config.yaml
n_kv_head: 12
norm_eps: 1e-05
parallel_block: false
init: "uniform"
init_std_o: 0.0279
lr_head: 0.00833
decay_shape: "linear"
seq_len: 512
Each number is 128 + 24 x the weight over its row's rms, rounded and kept within 0 to 255. Layers, rows and columns count from 0. Numbers have three digits each. The size before them is the row's rms in percent of the matrix's.

# up: layer 9 MLP up, 2048x768, rms 0.0322, rows 1439-1469, columns 256-319
# down: layer 9 MLP down (transposed), 2048x768, rms 0.0322, rows 1439-1469, columns 256-319
# gate: layer 9 MLP gate, 2048x768, rms 0.0322, rows 1440-1470, columns 256-319
up1439 099:130118150112143128079123144119099110104145134121139110133149112102151096118121060118102140149202131122144124124138143135139124149124155154099088150135166147152098119092111103134134105159157162
down1439 102:191125114088150140113112161091145107164160100179116117138110144121113103132165124140177125134149165102135151145114166157132143127151093118139155133115124136160104134125102122123091145162115101
gate1440 114:112101183129134151117093147139126136128153106136175137132124166126116155125159117122128154152117164134165105141130100090123141131123112124115141110098128102120098139124129159081106127129133089
up1440 109:076148085093112116172127165143143107113140126156103136093131072127089131108157152127145131107124093132137114136099149115127126183115098145166142106131106172126116142139133128159145121165130167
down1440 112:124152069117108149134125116158097154150113108161070098102100104135168134096121120154154140085103109117126134122134167120140099139156087128126102119129148116123125099148132131178135136139122157
gate1441 099:125117137154151102129067110139111162153141080128112109092120107134129106093130120136111144137112107085100147118124131144123102089143127101148155173159088111117133131074120141127130104140097129
up1441 100:146123148137099107126116139111138088101120143155159178163146152106131125131111136160128127120207167141128131129103141152119139097116157149090143098134133118179158119153096142090115080107126149
down1441 103:113150102113130079134154146150109151103170122112134116091123095134148093159158109122141126152098121084145100135126113149129168159126130096122133159164106113133103105139156142114135135119156141
gate1442 101:092145130173140093129095117137157100127085098109113124111141125107095110152146132137146129140113119150127185109117128170134105087113106120138156161123096170132119118114188062136151126184105120
up1442 102:109142139134133132121087138167114136119102147137123116134084137099180145153088125179101157138138138126136099124165097163088130139133123114141118149172096105121085115118102125137141123122141139
down1442 098:102109105115102153116137142117166112138120166102107147120148124153136144132114126156142076073146091115105124148154142143136131106129149160143143095130130122088117147103131141122128126116108165
gate1443 104:142158111113069145170083138128138149121132150147094106138152116138131151116103143139170111132070164130102144104166121115142102135154143120139141116118134130143128123128095149117124158131142150
up1443 105:140091188150117127094111150136148097126135137093137127129113136123127107145136156126122092150120097138158094131110141148151164107144165142085129113131122121116127146145129125165067148152099127
down1443 106:165126144100079106189113092135156174124099141120156145098120108122089121081152125127108148162143144125078122152101128140113152089122125118103159128122134116126132128151137125108146120122098149
gate1444 102:093135104091083136136113137116139091140133117100141172154151122123148085131134159126133152160105126128132117110154160147110141152116141136117104160115134109136130133162161092152118111116152141
up1444 099:114071144143083146098136176129116100114158112176152125141117125141123141112142121134102148127156113133142110121112115132138114104105177097146117082124136153080143103093081147100131106139094116
down1444 097:128173125107130138085126122116125132121115114151123158087104127124122135128140138139128109142160143147123145155157141111148087128116141090098166126120144144119105115104121100131143089109149116
gate1445 100:093103160124148134116124095154189147113138161100094141166123105107129145134138081134124124180096096119095113102098139153147100141133139121150124120138173132110124088136120136149125106107090140
up1445 103:124090144093112094126132113133148110098169159113106128167129149101100158127147155101154142148136117160140158136147192110149146137119153116104123147139128100153155179153089146125123145127115134
down1445 105:150156126121139119138136164118118086101152111119109147056086168132111110105148101122141126158106140145165142123164164121137083135150134112092159134111080100132146137127117093144145157118108133
gate1446 094:134122117161144111142113147106090128146125110165101101075166090143157097125125088122163142120133168174147143136137117120124135145153080099101096158178130136166135170136123161142145102115126123
up1446 100:151178099104166116122084158111133124092133117150129134150165107120126147120106113163109135158113090132078164122121095115110114115118142165105102113187109086126172156135097156102129174130175099
down1446 103:147116074127138094120089108121180134149102118135150136103085085144108133072118138165123095099152112111111098142152084146152166120147154124149168157131118144101138174095137143096130104183163118
gate1447 109:134128113154092105096153123134114099145098145142077099149173119133135150092077132124118126154084123149085128121161125154159159134107118154060114148146131153153109153126145127060131116126099180
up1447 099:128089144128148123084171106142075114116109142130126105149107125105143130130122087104116147112147072123118148162157152087137179109137161151121113126116130151154119132074123131136110123122125144
down1447 092:114133134101160157164073160101165119110110113138186100106141131179102094149173158147137103132142170105157106134104140101086093142160106122131156100124144097101145120147122146183094113129130109
gate1448 101:146128165098119132141095160102139135179136123100153094157104159091120104181149083099121129149126140075105147122155128144135129131119103162143140096106086118120132110114160131145140142123131097
up1448 101:123094109148134098106163117165116101103143118135155154122129119150117136114134165109090124120149090120089122158143149137095109119125104149149093112096142173126132125118135091141123138129092146
down1448 100:085094108086142132163141124146136129138098166099101083156074122145119140106113123090110096141136092130125139128173131153142105139132108158139131116155117141138150132152134149107114162130128071
gate1449 096:136105171120183130102141144146137125129147126101141114168100139148190126140115095158168148084132077076155129174155102126128176139144146122166180145144141170140156181132184137121103129110144131
up1449 102:134164112146118069128117152112126141107146119145124156125111139101159104134173141120114127106123104112133155094067101134152113122190171100113124144153137148125099151137157121152143082185114120
down1449 103:154168131150132101117103157141098124123069120126133128164121134135141104106132165131124105146183158134041109146120125082113135132126132133138113120116137163120094121153163180148144147130125102
gate1450 106:158111109156122112124157122110120146174168150130071139137142152108149160158119100079131116111142127127160117136157156142114112145137141136080126110141140142146123099118129144136123124138168159
up1450 105:121143128132159154115185098124202130133141100129129119128133131141072145126144127110107132117147129126098143110133131145127131111108154128118161156111149117106129118139134125178121136111147154
down1450 102:129113091096116085135148178138145057085128055145121126130107105080140148119128088123125116172138153125107141155086159121147148094155134136112140149148167113143150106111144144128118101130180137
gate1451 103:118143149133091117112120120113160141097137156127163121119136116120113109100143139117089137085161134156117149158137123126109169136134114053135124093204152108136156111138157116135111150122097107
up1451 099:096088139163108179111131104114095116136109143157166154158144122159124141161147129121104153113150134153117123082136145155132200122112101155132156141166154164145152189155109136171150116123129128
down1451 105:103130084133181122123109134178073114082126120131092163155148116177094137126128149140137147126158114150095107123115093104094150169137127102106126108119119116114157149123104110154148155079142107
gate1452 099:130122187138115129138156118146099147076124115158129129109147157145086113124084099155145112131158065101131083115183111171167084146153183139133146111089115125140120122110178160082148140148144110
up1452 101:124150163155120162121182136149114120104116133112107127119161161099123144158106138092152111149131107123124104155121120131098144095125120107091125120110117107127125104133164145061149132139123104
down1452 098:125150113130136086094185118106139133122093111136160117110102114138101137121149154167151142099088140093195161131128147126096131122111132126150161125116099159137127084139109149118148153177108158
gate1453 102:149119158133126103087129101127108155120161042128156141112088100133118088149137153104146125130120142153079104100140128169148116103108134115104138116147127147138134136172158087088152151084087103
up1453 099:159138112120097107168117135140127108099144101110085178126081115133135152133135119129131138111181116122138119125132177122123110135098128111108094154130136113109080113081118117188081163097139120
down1453 103:111170087145101124152155110093143143117129126102140119140112102153162161133090151140134156095130125155097116121121139125135126111162106113151127132179110079116115119116111143169128141155108116
gate1454 101:108131126152086177107137141142102131151108144123116150108128119121068117123110117090141105143137127102125108140120122119085173093127129145169161128129134127096149148129149107125151094123133126
up1454 098:168126128129119134139141162131111080139129118141170098134121095136139103113184132168089085115122145139108120122144147090121106109108145124118139118118131159138140131155130145127153120110119106
down1454 100:113144143130145081127133113121111143137149126148094126121083136131145128168165103111130081142106104119109127142112147121110090140126108129130139164105088151128146172144105139137151133128138152
gate1455 099:121156118152120097132146136142091087147213108132083142119126097116118123119126132155148105120107128179115167123139104131125158133175147097135108076131153123141143088116153111102190127136105140
up1455 099:147151133157147102138134125144116077100148157120109121164141096113145104121135115142177142124130122166106128176129120170146107168122160100131115094130108107077096091162147096167143123143117098
down1455 096:088145144161143125122188167136095118088062171122127111177146096104117139176112132125132154103102112141148110159118138137118080124136136135154151145103168114125149132107129128108106151087123127
gate1456 101:173111140104094126148125133135115155143160134131145141124168111116154118133119128125147149140160110165130125140137142131135124129131155159124124133130145112080156095100160138124141134164146120
up1456 100:085127109117116131071132129100108097126173109155154157151106108131126116144119124110122164143126146155151150118129138083094128117118156111115094150110128104134134120137152109161158133146127107
down1456 103:146101111119095096106123111120119136136164124148139164170101126164111134090113150196132109100095144123144133169122182094117111144105159089131121117123125127132103149116143115076140139114143101
gate1457 101:091100096126106137115149128170136154116074139155122089149165117123140144118096148095099159109164139142131133141146135127118126108121107097143144155121149106139130168095119136169130148130140126
up1457 103:120128167125171105127151142164136122132167120126126136116173105113092107138145122149165143132132138131098100113113123119131148164119132117136123108149168154147143103134138126098117117124132106
down1457 104:119150167154135165144105145156109134174103131135157120158144101118116125097139158101111132094120133142129124106093127182172147146128137162116104111114170102119126130152079127124129106107121094
gate1458 105:087145108151134125175151142108132084134141110137136131117152082129180122158117119123162132117147102150107123097116132133081114145136136138100150135136140124150148151130094119140137122117129089
up1458 105:101151094085125140187101146109146108109137134099158128110160112124145146152141110121097126136128088156151140145139133123071134105162113146125150096138129123181143174122116135148106118125160105
down1458 103:135150118087140116114142134144126158135111084085103158139120115129096066126177128095125089176140113147097122138084146097123134121131138118143147162094122102112138150151093152139202134135099092
gate1459 100:107156153133095107118162163146119127118153095130123136101149107150124140116154150137141164143142121169151105125111123156127099119101126105084130105155123137116132108186155131131164100158110145
up1459 101:089154147154152099115152133111196168114121144137158149086156135160121119127151104140186156137146151100136118084153133133167161106113169129149135153133167167125124170115156131124102147163131126
down1459 098:142115126104118068113140130129077133088121092125157112116089136147153132109093141130159109124122075111094124097098149047129126129140115123134161123108164122110153087136062123164143127153090128
gate1460 101:108123105129142044122144098126116150172123100145101150104145151126130132138198160122144137121116149150118103137102120165147173105097087126152105135129133130131120133147157160146151122138095161
up1460 099:119141119102128148112111110092168124116140174162153123145145173137167143138063112106123138116163118140116197153135106115104121121140128109107116123097097147111129087141148102140121085151063090
down1460 099:159167118093128147200142125083136060132129132133120096110122143120158111139131137145097143147149165159114128132143125125095130160127154120122131154101121127158104122119133115123146115165115121
gate1461 092:149112138097107118124135133123128141115138138147162126155111114155130146162136139136130106148086142114118115117157163111116132096156121077145159097148155138121132127142121103133128096116123125
up1461 098:170112124102094111135113142122120145143091109144145107104161131124158106124154144116137098109158146141142169151127133131102128114133123149101101117134075113105156133170113156138074135159167166
down1461 100:159140127129140150134164190121162113111111100123133131142127185135108104109099117127113138111119113094116168154096105159105120095135135140132138158153155127159142155123160127102165100157077103
gate1462 101:130113168132107123137153104120105095113140103137142113173121146115142128124109153101106169112145151128141154184108148158126103099102113107087094114118123152139110124133143126116153128108102112
up1462 104:174107141129143144177166136140125132103115154160082158108130086104116103143139111160110147124110078152131152133107132124131114125155117150130143189144100088169134157092131136112134178133113095
down1462 101:141150112132138114121147121075110146140098114105148186122082128135171139200130097142141154142156122157099144147106139109152094157124181187129168170135108116127145149103128132097162166156155109
gate1463 094:115134093109089170158111137162112103135135136130122108118156160106109122138131172158099170112141099140120120146099093119120131143112114112115135144120085120115105124108167155088143163103112148
up1463 100:116130132103120117133138108123136144073108118170140075104109136100145150148134138131197155109143139090122125140143104088094092154123110130130139090111138109135126115091118132156118167163142137
down1463 102:162124136115130148104164124130159130159107111156084117139102130142119101116120111146149118118098103133133172126131116093110113131135102090091167131104142136111092150133135126119084171134123116
gate1464 101:124082117164124158141136103105092119121121165137120076102118095126160126148156141163095132131088127053117125134125160125117173090142105132146149165181121113135154124097146127125144059135085137
up1464 101:103152124137148119167144168173150138106127129107138124162130150167080148105081169139143145100180115150119122134109097153178135181059132198109115093080155142127132095146094122134144163111077120
down1464 099:131144175144102145107129166124110151153102117129108154154113141114141149126088108096131113145183071097108118104139126166123105160115150148118159131131122103137115146120098147112142106099112100
gate1465 114:135142136112117159131101161150126123114127174144125122117151142123102115140148139149116116109132148080148120150130110129131122133131177096126113093150134126157122103099156115168121093133127169
up1465 107:092154140115098150119104129117147139115125182100135146110144176087138149103147167084112132123139145133164102175119104106148096132119090154122122128136147127132129081155127129150090088128105097
down1465 096:126135149100122083171127129183094157134129089147151102093130119115118087186113112132134140104106096108152189116129125118143149120126151102138144132077117111109119138141136125112147112083120119
gate1466 100:159139149157129140085064087157130147075100084149118126123125128130119116143125077136186129108152106122143112137144139099142084078130107121111116160086177116042142153150124125131161144136144118
up1466 097:148144163129175174130122119151111126119118128132098132182087159129126116105119114151164118111157118138118130151138133153156116098128114092133127145122180121105125171121119151168155135146101095
down1466 099:110117124111123177116161069101175141123156099141101135131111079102129110155161145151170148123131178148127104109169143151115129125131119139151149156140153125144100114143140090106149116130140106
gate1467 099:092119102121110117095153149145152150137097166137152106105123113129132135108117168120128092078063120137126172159150132124113152108160176129108100128119121151150128166092121080190109110067125134
up1467 099:143159133133101126103164135115115151130121153145105086077145127093135126156138118151113116127102123136139115151104145158115163157089120138115089079134102163140207134115166134131117141080126128
down1467 097:119165100171122129152154147130109121101090154159127128086131126135112161096109095113085111119089091147153127109122126131096119147105103097152138105105143122107138142111109104130104147158128079
gate1468 101:166106117126115109107173133119137154144128135182116125122122127146132125131123134132139120140083117143131167133106116138151108140143098130152106096116147146144119134060127103107130096124118145
up1468 099:111120176110118110158125112147121121148136123078140111128163120171116094106108142132136171116165130156131094136115100122153152142127125115117131177157105152126171135145127147117176129112140145
down1468 102:121091158135146119118109102162124125182106134119137132136105158134094117154117136126127134170083118107114148089104106184109146133142148111116128127137112135108107156107135119136128134135153066
gate1469 101:116141126151121096127136175117116140129138074136101123124093152126127119147154159144108104141155139135126160129108113097120143149103156131113089144100149136109130132107149116143127114125155115
up1469 103:100089144131122129136166171154124148164196124134136170083094102108120106140076113122150144179144121129137123100122077141182098113133121095130145094184135101115114108147140118172123159109084078
down1469 106:146097085112146099139116161112124123176124123164139057102160102143072150139113118181130130112142150113179156102125115116176128131115125138126142116089138110160102165127141158146133153099092135
gate1470 097:098120151145098160141107135107165123156058100095117092161091153122071147118076129071110141137187115105113107101129186116153117123157164153136111101133121128095127139116117110116102113120111143